Part of a small language model's weights: vocabulary 1213, 120M tokens.
Each number is 200 + 40 x the weight over its row's rms, rounded and kept within 0 to 999. Layers, rows and columns count from 0. The size before them is the row's rms in percent of the matrix's.

# up: layer 2 MLP up, 256x64, rms 0.272, rows 193-245, columns 0-63
# down: layer 2 MLP down (transposed), 256x64, rms 0.268, rows 193-244, columns 0-63
up193,092,171,186,224,177,180,183,163,215,124,272,191,149,224,125,232,225,217,204,167,180,165,235,130,201,253,210,164,235,303,229,240,215,232,143,223,226,202,173,200,161,193,255,168,203,167,212,138,230,206,192,221,161,159,140,193,255,231,216,253,141,137,155,184,281
down193,088,186,134,206,237,212,155,185,230,88,179,207,105,193,203,193,185,252,126,145,231,229,247,215,207,182,187,196,193,209,227,189,146,192,190,216,182,197,254,194,183,269,158,187,191,168,191,195,168,306,182,221,170,180,196,184,140,198,249,142,233,252,264,186,117
up194,098,252,173,214,177,209,173,210,205,246,251,230,189,220,208,216,184,161,170,173,216,209,195,95,219,191,105,231,206,136,228,248,238,221,231,233,252,144,154,255,205,132,236,155,218,168,253,143,266,123,184,228,263,221,186,234,250,184,200,185,207,178,133,256,211
down194,097,234,214,268,201,178,264,287,213,199,205,288,199,210,191,166,219,202,281,205,188,188,205,227,82,176,191,173,97,164,218,211,211,233,200,239,208,172,188,165,186,212,207,239,214,169,199,203,191,193,170,199,148,153,250,278,199,251,130,145,206,228,127,196,214
up195,102,276,186,225,190,145,188,71,175,218,186,164,107,193,199,182,148,183,165,172,181,218,154,155,162,283,185,228,254,226,234,151,209,216,183,150,221,135,193,153,231,185,167,189,229,188,240,203,175,137,240,243,180,145,159,232,219,251,242,175,179,159,181,230,201
down195,108,243,147,144,215,148,182,164,267,174,179,163,193,202,158,255,115,187,166,290,160,180,222,120,154,248,110,188,228,245,239,195,212,186,203,215,208,188,246,274,209,183,262,140,247,207,194,227,200,218,244,218,148,167,214,179,222,202,234,147,200,190,157,178,252
up196,096,195,137,220,237,252,122,116,239,233,173,175,180,189,189,235,261,201,211,181,281,178,131,171,207,243,175,172,213,252,196,141,231,198,182,170,209,100,215,229,143,202,237,222,132,173,158,196,230,234,231,139,168,174,188,232,238,164,254,221,159,147,242,202,175
down196,099,244,180,293,201,209,198,264,181,143,216,286,266,179,219,182,172,104,149,247,156,227,200,206,178,207,124,211,190,182,153,201,197,202,196,211,246,144,176,195,184,220,225,222,181,253,235,98,251,161,190,173,213,201,250,149,155,236,175,215,183,183,151,181,260
up197,099,240,203,230,191,173,221,108,284,240,294,134,138,226,159,176,159,211,208,231,205,197,245,146,263,212,174,252,213,169,214,128,164,205,213,189,226,190,104,237,171,220,122,140,159,190,223,219,237,146,199,194,226,171,188,211,209,214,249,161,208,238,170,184,222
down197,101,240,194,240,201,128,231,210,198,163,261,187,267,219,185,203,242,223,219,205,159,217,300,196,245,157,203,206,144,203,258,218,212,178,259,274,267,201,233,208,198,241,220,212,183,165,196,262,208,245,243,185,175,218,190,187,182,148,218,164,247,205,198,52,221
up198,098,199,175,213,184,216,278,133,253,184,203,239,205,252,203,159,205,212,168,215,207,209,158,175,166,183,176,155,210,201,186,115,219,137,247,172,234,191,166,217,180,196,211,151,156,274,189,217,248,144,221,208,228,174,205,202,164,272,154,148,204,151,181,295,321
down198,100,225,204,261,172,153,217,210,160,135,182,153,236,227,169,228,166,254,200,301,175,257,198,149,153,158,240,202,167,162,201,217,186,160,205,205,202,244,223,144,181,215,229,176,246,177,169,204,226,217,276,159,151,187,244,121,229,226,207,129,206,232,199,184,315
up199,102,193,219,240,185,139,222,143,228,191,160,192,93,182,170,135,231,200,190,200,288,147,199,204,181,213,190,176,281,264,204,182,248,161,250,231,224,215,226,250,235,213,143,183,215,152,267,164,223,150,220,258,146,173,169,261,193,187,196,243,163,187,159,190,266
down199,106,238,231,268,185,149,171,202,180,222,186,192,162,220,181,121,182,213,176,184,203,227,245,156,200,158,156,271,256,110,206,170,190,181,206,216,251,243,194,277,235,197,216,185,201,181,254,162,209,200,182,244,135,177,173,186,116,106,167,219,184,176,219,98,178
up200,120,89,191,232,191,150,226,179,218,220,212,229,90,258,234,168,157,200,179,246,231,183,140,171,227,229,197,199,210,249,170,205,197,150,160,179,293,183,225,304,129,230,205,193,161,178,223,139,180,150,224,184,192,183,137,191,183,203,241,228,219,166,170,210,217
down200,151,229,215,250,166,136,231,200,204,248,239,261,168,219,230,217,187,168,165,255,203,171,176,223,175,226,187,220,167,188,162,202,243,236,171,193,300,197,221,261,113,300,143,236,180,251,216,136,211,199,222,165,216,156,147,191,167,163,245,273,256,165,191,157,197
up201,107,192,246,144,219,165,210,227,249,219,223,102,206,236,237,196,214,232,209,216,290,219,139,232,258,268,190,244,197,230,210,192,241,210,178,248,211,185,124,201,145,147,261,232,268,260,260,144,173,200,158,131,219,185,232,226,205,221,197,232,219,176,165,258,219
down201,102,211,242,251,127,161,157,283,200,169,210,157,221,208,223,227,187,212,276,231,145,219,175,225,230,203,172,282,186,162,190,199,290,173,144,243,146,237,200,189,238,228,233,226,190,202,185,242,222,176,195,112,146,221,195,210,217,169,234,233,209,151,175,207,87
up202,097,178,207,202,216,175,202,181,226,268,265,179,192,167,162,153,224,218,207,171,332,204,160,163,251,244,181,208,167,185,153,146,223,195,214,225,174,166,165,334,234,236,221,253,213,178,169,162,255,196,162,247,123,202,179,165,238,194,205,186,169,151,188,172,225
down202,086,193,150,247,260,165,258,256,153,271,201,214,263,188,152,196,176,229,276,251,192,214,252,146,222,183,219,194,150,113,184,145,221,234,198,213,181,174,248,195,242,238,201,273,150,203,192,203,262,211,186,213,173,255,233,204,193,134,194,202,167,204,209,100,169
up203,092,252,113,221,253,112,174,178,221,232,200,216,138,263,164,181,157,201,141,158,206,224,136,261,195,272,156,213,152,253,202,144,205,244,189,247,216,221,146,227,177,224,261,222,156,162,149,201,199,125,160,164,191,226,188,224,215,218,223,236,173,178,172,247,232
down203,088,197,231,238,259,192,121,241,164,198,150,216,135,232,222,218,195,200,178,237,224,186,226,272,144,205,232,264,142,210,181,199,175,282,135,179,175,238,193,185,179,244,177,238,261,225,109,210,126,215,212,178,247,230,253,291,215,267,186,204,188,227,189,186,193
up204,088,155,192,242,209,157,138,147,255,220,236,198,146,135,176,180,159,227,152,217,251,199,156,213,150,185,156,190,212,254,170,194,216,224,191,215,187,135,168,170,136,130,167,144,203,237,150,174,170,191,215,257,69,226,166,208,254,230,208,217,137,187,237,183,200
down204,086,202,180,136,155,209,258,180,254,126,220,194,191,254,166,186,265,170,229,206,137,161,208,203,232,112,266,245,188,182,249,230,215,148,241,217,158,179,240,194,227,199,205,265,206,197,188,226,207,209,147,122,298,194,274,212,204,234,245,139,189,228,204,226,170
up205,098,213,211,184,124,200,146,217,178,273,238,182,205,152,119,197,216,209,222,158,209,267,185,134,226,269,137,186,228,264,202,114,273,161,223,154,186,214,259,189,189,177,218,212,186,202,226,223,120,225,176,242,243,155,181,150,192,216,189,165,259,153,144,178,203
down205,087,209,210,171,188,177,210,173,226,108,218,285,159,181,196,148,180,225,184,233,201,163,262,207,200,213,268,198,245,210,254,184,89,158,220,178,116,188,214,230,158,203,226,202,206,180,182,222,210,238,154,152,120,251,190,298,159,191,149,206,169,234,227,187,243
up206,107,84,274,196,207,226,165,166,248,214,234,212,175,190,181,178,248,238,281,227,255,183,181,143,207,179,154,185,204,202,147,164,245,216,200,215,222,178,174,194,201,159,186,161,199,193,273,163,204,137,165,165,219,207,235,187,215,228,285,178,263,229,186,318,201
down206,105,205,195,266,217,165,184,194,156,220,184,240,122,144,209,228,237,236,206,196,160,164,217,179,135,180,227,160,244,234,158,205,169,183,111,194,166,247,103,215,271,190,225,207,96,159,258,198,190,236,182,196,150,209,256,209,196,227,216,197,217,134,193,228,124
up207,102,159,155,188,170,132,198,169,203,214,248,142,204,148,183,138,176,241,194,103,215,207,193,186,230,126,165,169,236,212,166,223,176,187,181,251,190,221,186,207,190,207,251,183,213,156,218,126,198,207,345,192,187,165,207,136,215,262,228,248,192,136,239,182,187
down207,097,195,244,260,237,166,185,248,178,215,286,168,144,144,151,175,211,171,184,174,170,250,199,177,231,234,146,131,188,131,125,212,175,195,225,166,237,243,212,164,214,231,162,203,192,225,191,211,157,240,208,198,272,132,201,237,229,194,222,100,127,217,236,158,238
up208,100,206,214,186,135,244,75,144,240,234,292,231,123,262,203,194,176,183,227,178,224,231,221,225,209,162,173,216,212,229,161,135,197,204,233,227,179,232,155,176,154,225,151,211,228,147,211,171,231,171,168,160,249,212,149,206,213,232,302,149,213,213,200,203,162
down208,101,237,155,198,239,167,164,165,173,200,180,228,211,124,216,184,217,265,190,227,190,208,177,235,133,221,260,190,187,174,218,174,214,313,259,135,160,169,209,142,227,206,262,228,202,252,241,260,122,155,151,183,125,210,149,223,174,169,142,221,235,214,204,216,168
up209,093,257,245,201,123,155,252,177,276,211,199,131,106,198,244,152,161,196,233,207,211,252,163,217,241,158,201,230,184,225,189,187,188,256,179,173,211,204,211,231,174,190,259,225,212,191,171,70,191,218,191,225,219,210,201,228,205,198,175,177,209,129,195,305,237
down209,087,206,245,145,172,215,212,220,169,231,230,204,199,217,308,264,141,203,182,174,174,100,175,180,191,204,130,242,207,159,219,222,191,191,170,175,185,206,176,170,227,174,212,238,141,160,189,233,244,218,227,223,165,160,252,259,143,212,326,159,242,192,204,194,144
up210,088,244,205,229,197,167,225,194,283,242,260,208,245,156,202,150,212,186,199,174,122,227,125,217,186,212,133,185,209,175,221,212,239,211,198,218,180,237,159,134,169,179,200,150,150,202,326,160,272,162,224,187,241,209,213,190,243,179,177,175,269,255,194,232,260
down210,086,141,191,194,174,200,207,143,176,188,162,255,113,221,232,161,243,210,113,200,203,191,206,181,229,222,249,179,214,190,219,178,214,143,228,136,130,220,174,177,211,138,189,230,223,251,139,212,242,120,188,103,219,234,238,229,170,228,255,170,216,176,204,125,145
up211,103,202,195,199,193,132,239,161,281,193,154,194,109,187,238,144,251,288,204,163,241,222,183,166,192,252,195,227,193,190,227,223,156,212,184,170,170,149,175,220,147,150,153,179,197,137,177,76,164,212,175,163,176,205,180,194,229,189,201,234,210,181,214,291,241
down211,107,222,174,199,203,145,251,215,255,168,206,236,193,216,276,160,202,162,298,207,188,193,262,257,190,230,214,183,270,170,234,155,110,222,196,160,174,131,219,194,170,175,147,236,179,205,261,221,243,180,204,265,159,135,214,214,196,224,189,211,246,246,281,155,172
up212,100,195,227,141,185,144,213,227,256,182,199,188,215,245,204,171,259,221,211,175,266,264,170,224,295,181,216,164,252,288,166,168,195,165,134,186,221,184,225,231,174,226,294,232,206,159,183,160,180,157,168,193,213,160,166,253,163,253,259,212,196,239,210,268,145
down212,101,145,154,258,127,316,198,239,206,198,256,192,175,186,242,242,170,193,174,227,194,176,191,229,154,204,237,193,205,174,199,195,163,259,220,160,90,182,221,238,266,225,141,150,238,222,200,253,185,241,216,211,125,216,232,140,180,208,208,151,139,208,185,231,184
up213,100,194,170,249,219,226,154,119,177,163,261,115,156,227,207,197,230,246,176,120,192,202,161,147,167,253,189,193,182,239,242,173,208,240,172,201,298,256,173,180,213,186,216,122,199,191,240,208,204,223,229,214,111,217,119,240,218,208,248,189,204,171,192,229,261
down213,107,241,188,167,187,212,185,161,172,110,268,197,266,198,202,198,179,233,107,147,166,226,215,240,169,177,122,159,157,261,194,203,216,234,221,140,240,206,210,207,254,166,177,149,240,192,156,184,237,308,194,166,158,225,148,165,176,135,236,216,221,196,231,168,176
up214,103,235,240,210,189,248,121,118,204,206,207,225,178,101,247,214,252,188,202,166,159,168,173,175,206,211,195,206,247,236,201,161,246,195,205,261,261,271,168,215,214,159,241,200,128,211,199,132,254,173,278,194,199,150,183,169,168,231,249,260,208,196,122,186,208
down214,104,235,272,165,189,261,202,247,147,219,145,207,247,146,164,206,226,139,217,180,159,158,183,162,223,194,126,267,221,229,197,185,227,223,167,231,194,265,235,240,223,195,190,178,169,264,184,192,250,172,171,141,144,243,144,274,145,218,189,181,213,202,199,158,101
up215,100,105,216,138,186,84,194,115,264,263,162,241,193,137,131,167,174,240,194,188,182,196,237,128,196,216,148,174,222,185,216,248,192,209,240,201,197,179,138,205,210,207,234,220,210,184,204,132,230,103,191,224,174,253,187,180,190,192,170,187,183,213,179,234,212
down215,107,176,249,187,221,177,193,190,226,204,234,209,186,254,138,285,226,202,229,253,276,122,165,195,210,119,225,179,250,166,225,263,132,213,220,135,165,179,250,241,248,223,214,209,240,167,153,180,172,195,144,205,141,179,216,137,233,122,215,246,197,235,171,169,184
up216,094,151,143,249,148,210,200,148,235,233,166,244,151,274,130,225,218,240,178,181,220,219,198,200,242,237,215,181,273,209,187,227,277,204,161,218,280,184,193,182,203,142,205,190,222,103,227,165,139,235,263,189,173,160,201,215,231,199,232,183,148,123,189,198,261
down216,090,136,134,100,152,221,227,144,223,246,196,221,197,203,109,158,190,227,145,224,246,249,203,277,247,153,187,163,269,162,221,194,223,231,186,227,177,279,230,206,192,233,153,198,218,134,219,169,162,236,233,198,165,213,257,214,242,142,200,198,170,175,229,175,220
up217,094,186,207,162,142,194,163,226,206,253,199,199,163,183,208,174,147,228,233,133,216,213,181,128,221,231,200,195,211,199,88,193,175,281,208,180,150,224,190,233,214,119,230,221,282,143,166,208,165,218,187,234,306,213,143,191,209,262,188,184,259,201,211,249,160
down217,089,182,237,245,205,215,228,183,194,135,200,185,228,169,192,244,220,202,201,266,210,207,231,219,203,244,290,211,226,205,242,221,254,161,162,200,222,184,129,227,116,169,196,274,90,210,209,180,209,184,229,148,171,266,231,234,228,250,210,169,151,213,209,195,315
up218,095,189,192,142,159,205,183,154,291,208,150,167,202,121,270,154,268,250,246,242,215,236,208,192,249,229,188,213,193,193,173,235,153,240,263,169,173,175,216,256,180,227,160,215,252,133,285,181,253,210,175,183,196,142,176,204,219,269,189,225,265,238,215,225,213
down218,099,230,183,249,171,138,243,201,145,155,294,188,216,185,136,183,118,240,171,184,200,171,171,235,151,180,218,226,206,222,184,157,207,185,132,231,254,232,240,220,184,209,204,200,135,268,173,190,152,242,191,166,199,242,234,171,202,103,146,178,158,204,148,138,254
up219,095,199,186,228,238,209,151,206,210,173,162,227,153,232,184,149,176,264,172,147,188,253,192,175,223,227,224,222,249,198,197,159,301,171,198,218,226,157,117,227,195,185,191,201,147,216,176,149,171,161,203,211,81,264,255,91,177,198,241,197,196,199,199,202,264
down219,081,163,235,197,171,212,164,209,195,242,191,177,269,188,225,200,275,126,183,251,203,188,138,234,202,167,258,243,176,193,235,233,134,230,216,198,261,274,220,201,232,207,188,221,238,151,245,195,157,271,285,195,252,151,217,249,199,213,138,243,244,281,171,220,171
up220,096,206,189,213,238,245,237,179,257,167,192,226,198,246,164,216,199,202,228,187,282,179,236,139,206,154,137,228,224,218,214,184,174,223,226,262,240,223,232,206,250,132,244,162,199,58,205,210,246,129,179,191,139,178,220,221,275,203,252,227,154,159,171,208,224
down220,098,190,162,152,228,207,192,174,224,232,234,189,222,228,204,234,223,163,152,203,219,231,185,162,216,231,75,181,227,191,198,187,211,169,191,258,200,128,207,159,218,165,191,143,146,240,122,131,210,264,218,271,201,212,179,206,197,194,154,156,126,148,183,307,211
up221,096,170,154,183,235,220,207,168,228,166,142,203,145,255,200,204,184,241,215,268,204,197,154,225,218,209,206,200,262,220,177,227,217,159,245,139,270,231,172,273,144,199,199,190,280,193,263,175,180,151,286,173,229,238,257,223,203,232,259,265,216,191,210,297,212
down221,095,219,245,257,259,214,159,174,174,238,205,190,183,227,146,256,204,229,189,119,210,202,226,195,196,216,274,175,212,225,230,284,235,135,267,241,250,165,257,173,138,191,204,207,150,171,213,275,216,209,205,186,190,230,131,229,224,115,180,205,168,286,238,184,192
up222,091,183,150,168,185,261,204,182,213,215,185,109,139,254,204,60,187,194,207,194,155,226,176,209,213,150,203,175,225,286,167,147,169,194,198,162,251,205,202,209,193,229,184,187,235,165,233,173,155,160,164,208,166,233,236,133,191,212,141,289,166,159,203,237,224
down222,080,189,172,153,254,157,212,145,215,140,204,246,226,166,220,268,284,225,168,158,231,170,230,134,182,263,230,217,183,189,176,250,239,190,266,163,160,189,193,191,219,133,221,215,179,241,150,136,200,199,228,284,248,195,185,161,210,171,194,177,226,231,157,294,145
up223,091,190,257,142,249,227,130,192,207,193,205,205,197,229,193,177,186,254,173,181,214,169,62,236,201,186,60,132,199,197,203,166,193,238,219,204,269,241,203,248,171,163,234,143,155,147,210,224,213,180,214,247,254,216,179,195,181,205,206,184,233,215,154,204,237
down223,082,219,184,202,158,164,246,229,164,211,183,221,267,118,220,206,211,213,224,194,181,101,258,149,170,193,155,247,213,109,200,280,142,145,239,213,213,179,262,179,211,205,172,192,184,238,124,217,217,253,146,206,188,223,212,282,203,183,241,260,216,179,246,236,195
up224,105,224,177,162,203,216,200,202,265,217,132,112,164,228,214,168,238,210,243,211,182,215,96,153,157,202,150,213,192,251,143,149,228,227,173,147,262,168,180,228,189,170,185,217,231,163,249,155,135,206,235,172,187,117,250,212,239,144,169,229,203,150,212,271,193
down224,128,237,198,190,193,154,151,145,290,174,216,225,223,246,254,183,181,157,228,208,164,202,216,114,236,188,151,194,171,168,223,139,153,178,156,196,181,157,184,180,213,116,207,158,245,180,214,215,170,293,295,203,239,151,254,193,215,196,175,260,239,218,237,238,159
up225,101,196,236,241,199,179,187,168,181,221,117,199,228,184,207,112,195,252,223,243,264,215,117,233,239,184,175,164,184,195,149,146,171,222,131,218,258,178,118,147,184,221,209,253,88,219,196,200,135,194,199,128,172,195,210,164,217,264,215,209,200,185,203,221,232
down225,102,263,206,139,234,123,209,274,214,184,237,167,315,215,180,166,169,230,156,146,184,243,208,178,168,194,123,220,215,204,155,235,172,258,220,206,134,155,169,181,264,219,204,262,232,237,138,223,186,207,183,189,162,207,134,134,180,207,224,208,174,191,198,192,139
up226,102,236,209,209,165,274,126,145,193,253,206,207,135,196,181,212,211,203,223,187,209,261,190,222,327,169,198,166,211,233,175,87,256,239,185,140,219,224,253,165,169,207,193,192,170,165,178,164,223,187,156,212,155,182,143,174,255,199,156,188,150,137,190,189,230
down226,099,124,204,241,161,180,167,277,159,225,161,231,145,162,150,220,239,150,188,239,149,219,152,226,274,175,198,246,198,224,165,248,213,211,224,182,275,241,277,119,201,240,191,225,136,207,193,152,218,189,175,206,189,161,217,186,275,255,143,220,165,151,176,190,223
up227,103,273,250,126,170,216,167,180,202,226,244,175,171,174,193,181,298,242,177,156,196,246,181,163,240,257,183,122,242,246,235,135,231,237,180,192,253,167,167,248,226,204,247,176,188,226,261,175,275,188,205,216,214,292,130,175,199,168,188,239,228,192,201,214,178
down227,122,195,250,158,163,181,127,174,238,179,160,188,166,176,149,176,288,202,115,235,190,176,193,180,194,240,169,126,206,238,235,135,218,217,184,171,206,202,145,240,236,194,223,232,151,302,212,218,285,157,192,181,180,243,143,147,180,178,155,179,226,157,208,199,143
up228,099,111,210,134,269,123,240,147,231,195,218,199,160,231,221,223,170,209,187,169,251,173,189,152,182,214,170,197,202,244,161,261,262,237,234,247,257,224,205,220,246,168,245,171,230,224,185,226,132,159,248,211,201,163,163,184,198,232,205,133,297,186,249,239,243
down228,104,200,181,167,149,204,191,110,174,261,208,226,185,152,254,217,152,206,170,195,162,192,197,192,198,185,192,219,211,198,245,240,198,267,186,205,243,213,288,230,188,140,179,219,158,236,149,200,202,202,268,158,217,250,237,256,213,143,144,188,217,142,303,260,121
up229,107,195,198,242,159,227,210,163,229,136,204,204,99,203,166,207,236,266,227,186,210,255,185,209,175,165,212,230,171,157,213,186,238,191,145,205,191,265,145,258,128,209,141,224,224,166,188,182,176,148,209,180,147,222,198,227,211,260,167,124,163,198,79,252,218
down229,104,219,163,169,227,203,203,229,228,117,159,209,196,183,216,223,206,177,170,132,128,128,207,191,235,197,270,191,213,248,214,167,164,156,158,142,168,152,179,176,180,254,267,308,131,223,253,278,252,179,196,180,258,213,244,206,198,203,176,196,176,200,151,165,173
up230,085,223,159,285,192,174,172,199,201,203,299,200,213,147,152,139,229,185,170,216,186,245,119,167,262,239,138,190,218,235,170,204,231,247,180,227,234,196,225,190,180,147,159,156,192,229,187,181,226,266,187,316,135,196,235,153,222,193,225,249,185,232,239,231,229
down230,083,82,166,105,217,221,162,231,173,167,163,226,153,208,255,193,224,211,209,239,174,193,227,245,245,207,307,196,137,207,187,187,182,191,155,153,157,167,217,138,218,164,169,237,204,241,127,219,199,168,175,150,213,211,233,243,179,203,187,147,208,158,178,128,173
up231,099,201,169,248,186,168,193,153,280,201,224,125,120,191,217,104,231,211,240,117,257,167,174,209,178,219,187,228,205,172,186,234,196,238,216,189,180,192,141,206,178,140,182,260,247,231,221,153,194,206,238,152,164,190,201,142,296,228,158,220,199,171,239,263,241
down231,093,233,146,277,155,146,204,178,200,152,231,180,195,227,279,198,152,244,230,187,239,215,213,282,206,182,279,197,224,151,174,197,54,180,170,220,187,229,200,167,227,213,155,224,236,209,177,243,222,195,226,193,197,166,182,214,245,148,166,247,186,264,259,229,177
up232,110,167,238,202,228,188,164,248,261,177,206,130,149,240,142,186,239,212,215,204,259,184,128,183,221,222,189,90,191,217,215,143,190,172,195,128,183,184,205,201,187,148,283,164,261,216,183,166,236,225,242,187,205,202,175,262,206,192,219,172,253,126,175,292,199
down232,107,253,164,203,212,159,191,264,203,169,233,153,249,237,156,156,140,188,249,253,177,180,169,190,145,209,224,139,209,152,263,243,247,175,254,189,216,215,218,226,251,160,265,206,279,245,237,176,215,271,268,216,227,189,150,233,167,192,182,195,279,217,179,261,169
up233,106,173,215,239,222,267,216,209,216,207,243,167,165,183,180,175,198,204,198,121,166,227,186,177,309,203,199,199,188,225,218,181,191,254,197,209,241,195,123,178,113,165,135,172,155,235,202,152,181,101,132,212,185,143,149,203,267,208,237,158,220,142,141,199,212
down233,098,230,141,195,218,249,208,201,259,204,228,138,248,201,157,173,183,185,168,245,151,231,220,210,232,180,168,245,193,91,277,189,217,237,206,227,277,207,260,193,214,197,218,200,212,223,219,272,162,157,219,199,126,180,116,233,237,144,211,180,249,161,235,149,146
up234,100,223,210,184,186,228,171,117,235,237,249,185,146,234,206,181,208,237,187,61,233,188,177,210,170,224,193,200,188,213,238,147,239,240,163,187,286,180,176,158,190,218,185,183,171,204,243,228,181,145,292,107,172,192,141,219,239,238,186,236,140,176,221,219,200
down234,098,176,158,166,163,214,163,221,197,187,230,193,169,106,241,217,134,200,232,198,159,231,228,157,189,199,129,198,162,166,98,230,195,282,270,244,248,208,138,203,213,173,117,253,189,141,181,232,178,202,192,170,172,258,187,188,219,158,188,212,164,234,225,257,148
up235,088,121,151,209,179,187,178,182,245,218,237,263,213,80,154,206,176,254,244,131,251,276,180,217,220,219,197,159,210,188,146,186,232,210,164,127,164,184,175,251,217,173,236,143,187,215,214,206,173,207,187,202,224,213,166,144,299,176,185,180,269,195,221,201,243
down235,081,196,157,203,207,182,217,228,138,232,190,192,276,193,195,281,174,225,264,222,102,225,256,220,224,236,303,178,135,193,182,240,201,178,140,206,160,224,210,185,213,142,189,203,150,213,223,263,174,270,188,162,161,222,234,265,206,226,283,218,210,164,183,175,173
up236,103,172,210,204,220,185,195,183,246,207,180,158,185,213,116,239,231,207,204,198,234,200,162,186,234,239,185,176,174,313,172,191,244,226,206,281,180,166,165,169,181,201,296,217,224,187,182,124,234,162,186,271,180,190,198,262,208,245,291,225,176,181,179,274,276
down236,106,205,210,271,159,172,110,129,212,210,190,253,212,271,154,250,165,197,200,196,256,183,201,181,210,227,137,195,167,174,215,153,260,174,234,280,196,200,261,168,222,218,243,113,176,254,247,137,213,149,250,253,180,148,205,222,199,181,263,219,220,208,220,187,219
up237,097,242,206,178,190,202,166,151,248,255,198,238,151,200,194,183,246,254,211,126,177,246,197,97,185,207,210,129,187,264,181,213,191,193,211,159,202,186,205,309,191,174,152,284,237,230,223,196,122,170,235,207,245,205,222,220,231,233,215,295,165,168,184,233,201
down237,099,242,247,204,191,209,245,266,177,189,159,133,231,225,285,218,171,168,175,164,218,135,260,149,201,214,237,173,145,213,270,137,130,182,226,149,207,169,243,214,151,191,203,268,192,222,163,168,247,138,119,219,233,186,212,200,248,233,184,150,179,254,211,173,175
up238,094,184,177,135,245,220,231,207,217,239,217,287,208,213,201,142,183,223,228,137,194,204,169,208,227,195,187,151,215,226,153,204,250,210,207,173,237,246,182,237,227,163,222,150,285,158,308,225,205,196,119,294,207,176,175,101,203,217,232,192,212,224,141,183,181
down238,092,179,169,220,217,182,300,204,171,245,158,217,223,209,168,207,153,190,163,232,201,160,251,210,149,192,247,213,154,166,275,282,127,190,204,130,206,121,225,201,156,195,241,167,209,233,232,200,288,173,144,183,164,190,172,230,215,205,144,256,125,183,219,243,199
up239,110,148,168,113,246,144,131,160,212,206,272,194,203,185,197,210,145,184,213,144,218,228,81,259,240,199,160,135,249,252,216,137,168,205,197,192,236,189,187,256,233,192,176,238,190,162,222,236,186,133,208,156,196,248,158,171,191,230,197,204,226,166,177,251,237
down239,100,204,163,139,247,179,218,143,167,185,247,157,233,248,290,201,209,271,265,170,160,192,151,253,212,211,162,244,136,170,213,188,227,225,205,213,143,289,226,202,201,180,141,189,181,206,158,276,165,155,273,233,199,187,205,186,252,137,221,242,191,168,230,227,170
up240,115,237,188,154,213,222,159,191,205,225,261,181,206,242,165,134,196,189,163,223,198,215,161,145,228,195,164,198,322,265,241,186,158,199,152,154,248,263,174,255,151,148,187,141,176,221,199,185,204,167,225,159,206,191,225,241,166,169,201,188,245,232,122,261,284
down240,121,277,203,163,219,200,229,246,161,184,256,230,235,188,128,137,170,149,177,212,150,222,214,194,245,239,122,197,203,244,238,225,143,222,173,160,250,238,182,227,245,208,166,163,184,216,169,252,164,225,198,188,161,146,166,249,103,130,184,169,153,234,160,236,252
up241,099,246,212,226,185,142,161,185,234,244,196,136,169,202,185,196,248,266,193,166,181,250,163,174,253,203,176,183,208,226,248,161,205,200,236,222,265,192,188,227,122,243,131,185,191,187,247,221,268,185,118,220,301,241,144,171,228,223,186,250,116,208,201,229,245
down241,100,231,178,207,158,184,202,172,219,155,173,124,143,146,162,167,192,150,220,245,204,223,175,183,167,162,209,171,217,213,218,171,175,167,180,160,134,167,205,139,222,347,186,213,215,249,238,197,127,199,188,262,248,221,105,144,218,219,176,209,189,166,244,177,184
up242,093,246,187,224,233,197,164,183,229,251,223,208,140,208,225,150,161,256,185,181,300,209,219,190,214,224,202,197,180,172,185,209,186,237,182,241,266,177,137,272,156,233,163,197,140,179,215,126,166,227,174,206,126,129,136,211,232,208,210,216,147,92,209,233,245
down242,083,217,206,113,253,178,184,228,253,203,170,265,286,227,195,315,170,150,212,190,191,183,270,197,201,238,250,172,193,167,194,172,199,207,287,174,236,227,255,232,120,223,233,201,162,150,172,209,186,188,193,203,166,215,242,232,190,181,136,226,245,213,238,132,207
up243,092,123,222,154,222,152,155,201,173,227,208,143,263,221,193,178,185,214,149,213,208,182,188,250,246,192,205,182,176,311,161,114,236,180,158,241,198,192,166,260,163,199,241,238,184,242,196,231,224,130,169,234,183,255,246,207,152,258,284,144,195,205,163,218,222
down243,093,243,121,255,199,246,207,196,265,231,173,222,205,230,249,237,173,256,247,196,217,213,176,163,256,233,178,213,242,195,204,263,197,233,212,151,130,166,167,84,244,196,195,215,189,173,146,216,115,196,194,168,208,204,153,175,205,161,150,184,180,247,300,209,190
up244,104,187,143,233,258,180,136,168,196,179,216,201,173,134,196,135,190,331,161,107,202,231,196,189,245,272,182,181,266,232,197,160,210,301,236,240,213,224,224,229,191,170,170,209,210,166,226,214,190,178,225,214,197,231,261,213,164,199,215,130,189,182,237,242,196
down244,090,225,213,214,227,198,210,172,168,240,183,221,177,134,243,172,207,165,203,159,240,150,220,185,204,167,268,205,237,234,199,156,257,113,160,253,168,223,236,215,266,246,205,200,268,285,195,190,178,136,175,232,259,213,159,197,135,208,174,165,261,230,262,215,113
up245,101,177,250,179,215,192,242,118,200,200,249,103,212,191,174,205,185,212,193,207,222,246,187,212,233,203,185,167,195,244,120,146,254,187,258,213,191,184,135,177,213,201,190,188,217,155,292,202,147,219,317,209,221,209,218,189,247,257,237,187,251,137,275,214,195